{"rope_fraction": 1.0, "qk_norm": false, "bias": "none"}
Each number is 128 + 32 x the weight over its row's rms, rounded and kept within 0 to 255. Layers, rows and columns count from 0. Numbers have three digits each. The size before them is the row's rms in percent of the matrix's.

# layer 5 MLP up, 384x256, rms 0.0786, rows 266-273, columns 0-127
106:091136105115168174145132080127104108109117115120199115092125082142160065087127110081155135198115105128150120160120136159088124120196094193134162143100123155094130128108121084112110160156082094117132118129164149123120121207108128142198153052171093132160145172089138144145121140168120122138142115098117166102102124139099095159176144081123128091178137125141123079148101175200094151136152
108:084116109188154153075144104156125173144105086124103148184052140148165098139078156132105156122153156107102143132184126144161161163077188119092156098127132134131041090146085060130116144132169159127124124138154083128082161135088099155132107138156128120137129167085131111115128110130119122161175079162103152126081168166097118087051141122125157135152103094179095169133107121140056106115093
094:114199107102140114124152093103076153088181145146158146055184177142096108125099129138140114081147136130080157140173172079119148158118101160128084112121112094127110184080154184149081144104183126151148063097177165102090139129091079159133142146106107112073156149099119126162183158126135100167154154158137105087163144103152121121079131112117184097128135174155155180091144134171173143156138
102:160160064115107130140123128139096148159200145150101122167162071135071132158137134063148155125146128136107154087122144109100105103175109135132132128135182162082131152175156075178187122138084137158089172204145107123088056117163104077185121138069128097115117141138141148122126125116089134134148074138144060155192136148143111217132106102153066114114123106151100196123135101161123141100123
095:119128084140176130181104091129154158169102135071153094090120171119135112159102092111092134122060107123083151111103100135111090086147103190084094092098106097102128161123132146134124132116138154149118079089110077132064117075116141076166146104103117075143150125130066151113181168128150105063159081105102129071122100128072144138100148107144192166126183123079172116166081219133072080150125
094:119135129137164096151157145182164124060081070135083106122112122140102050098092137154216157129143147127053129202139093138134101119126203068132163118164114095120083157114104082103123134155099093136136140135110137110075151126180189157078158076062130114128130122159086140120159085118183141152127231143068154086114138107130077128118127143114104142098102103173068121142123175147110166130104
105:132109186141128112145143092119115078181123096092087152140115084137129208146159104119128149108185127131143134149085148178180189088124085126191126161116193122121087077079151116128138135192137166097110053100208135140179111135113095107167171115162106105136113097153142160116089148205123091133146131127088116097115135193097150170127057161135080159114139072120137108159097132063095114144133
090:148130172131092096135115156085191112136105115070064084119052079070121120139143082055150151129113112145135092158118104107183155123128078125206136127178112148164106093150064108169167129140131137105130078157108102099118124134131119146130119095137151154056093151174129137164087111153209086107185164095147106119095141165133113148118122120135124122103110148126090112121148094081104112071146
# layer 5 MLP down (transposed), 384x256, rms 0.0744, rows 266-272, columns 0-127
105:106155120126080168135135155103073116139145138160102124196105078111157196109133143083117103158080180106047152135134096075094146117163148124136125131115091131179086103175066027174121154085145178100128060109171128174163122116127121103145088123053071097110137178049130142121144173173163154146140165109138136139164107115172141135152129158084138126052170137082151134153102142110121122009138
099:163133188134172124095121206108110161149093090072108083096152109123148149142093090109127148123096088114109087127152125124117185163153103117180119092033146190054115157126140157059138115089142087164145118115109069104089109120109130073184140161087118127129131113100132204099165097133147128154180199059146142098086090179149151143079112146086116081133104060093143098107107064114125159118105
099:128133048128148102179104167141139110100129089144059050115138113067173137112160089127090163167145192156138066165154154077117116145125123105145158133094101162114121143115152194114172084141053120131108169100122113086126140107182121097047135156155145131113108196097151125109123101079140072117108098104119090087137084190086122118156147100050115107072098185088091159155110123081154151091141
099:087130118090124149126131121153094122116126150063168188192104143072148177066142190184112104131141130145192172152105135120124157127137106092105108137155156105160085133082093134089130128116123128082161071045156115130136128093111153129099106109184155150141137121103152156095129125102186131124120117160080154070104105106123083089066111113119118182188186119126143057164097092169098156124146
098:078110138165117155169125137184112112157172122111115150120106170156087103140095073144115124082111131158170094054158185184114098175141155081127160142136108110084103097117173174100133114139134175109172129156175109061150065090112128112136121115149118138059112118103147121168158094141075118047159135085144110091102211142082168104134174157119208169122072076131114179173123140135135087183142
099:137150132118142198194151104105108148097171099091151111144106149126060135137161132108093123124139153120083182106098095126114123114139154098125123088140129082153132167110116107165126060141179104094159138090189119084132110141116140092154111114107151085156138129125104122110134142130132105069171193094091187151132123081131119175150180128160166131200124175109135210173122131167156097224099
099:108128176098117116126135070139117119208108140140124122168139111096166146156162084090165149152127083156108154062062163114115149131147119137110083132117071123154107091082122130157112128091109087159152106082182125087161049146157105129130132086105097153107149104095206153171130150111100123094104083125116078146119130093119134180143066128117115116148153138126034151034145153102106126114149
# layer 5 MLP gate, 384x256, rms 0.0811, rows 267-273, columns 0-127
116:122140107108113164110176135175139168102137148129130143159181144122111135105177147118142146140126130100127154135096083212112085162137077142073180061156142094178147137092129081080164142100080107141120070109180189127134169175168129145101151113179136137148147132055165082121103123136140121140114054112197070136060131124077150188126155113127177154097130128161148165096186147121133158146130
091:094113083139157115132181125166145156092212163117171131079148156158080108129124051150089116134080141128128148132177092128138132159132120154104060111171165081164151087098159134141124110108174129112100147097143165132127154186129136122089146143149127112196143108105100159139168125183098163160094145189129090164084128044139113087146147100081200159150099156150086133113083083138116230098200
101:133122102118129099196161153148152119083129096086141112113109214134137114092149127068133120170138109112191111153065111176124139132101189101164156080129154068142134080086133132188147165118115096108139096149149119108162146121132162102166144098163086169147137106132137124123097138092097137108163123151107137149156085113104098113074062124130151128025110098109097156099114176167145168138112
098:163087104126146115112087117102123128114082153117084164164144157132046132134199143157187113106139188109111096098141136159163141139079062119155130168210089223106084142115143129108114171152108125152132186143127171149108186095134119131097147139112053118220095103107122156103084111151091132144151156108116118136137139148099171125159116154095119125162138155122175156079124139119109134098086
099:088137150131118105133110144123114187178109136127084152119110109112202144106112143091166108126180086102146093092087097133113156127174131154114161135187115138151147157144196070089143221182065130098106107159105137171146125138118113133136112147182109136152115098085151136108151118094139152185159108144168148099116093116166140183038205127139123096130122165123074146050117110081127112132142
096:138181123124136167179172209085088172100147146176138126108185206161118185038107138198144141156140149081152120106123141111098145128119191073169111117184137152119135117118102137101112102139050112196137121117112126138073135096112116139164062155148137105142199112126118118147142123143107180172169118145115119150085117163104183176124131050179139085105119153152126117164111186168171134150110
091:074127123137085160066136081147156143089132137143151124127102131121058181086143142148058142168140133118097161066105067107132100193213135091128155186093129161160135151138184123164133078126173102225149122155150082146124144102082121108155129136145180153101159140168124081078162166156122138149114108146149128115128132120136131115165149094176166132086128146144108119082172090100138108124141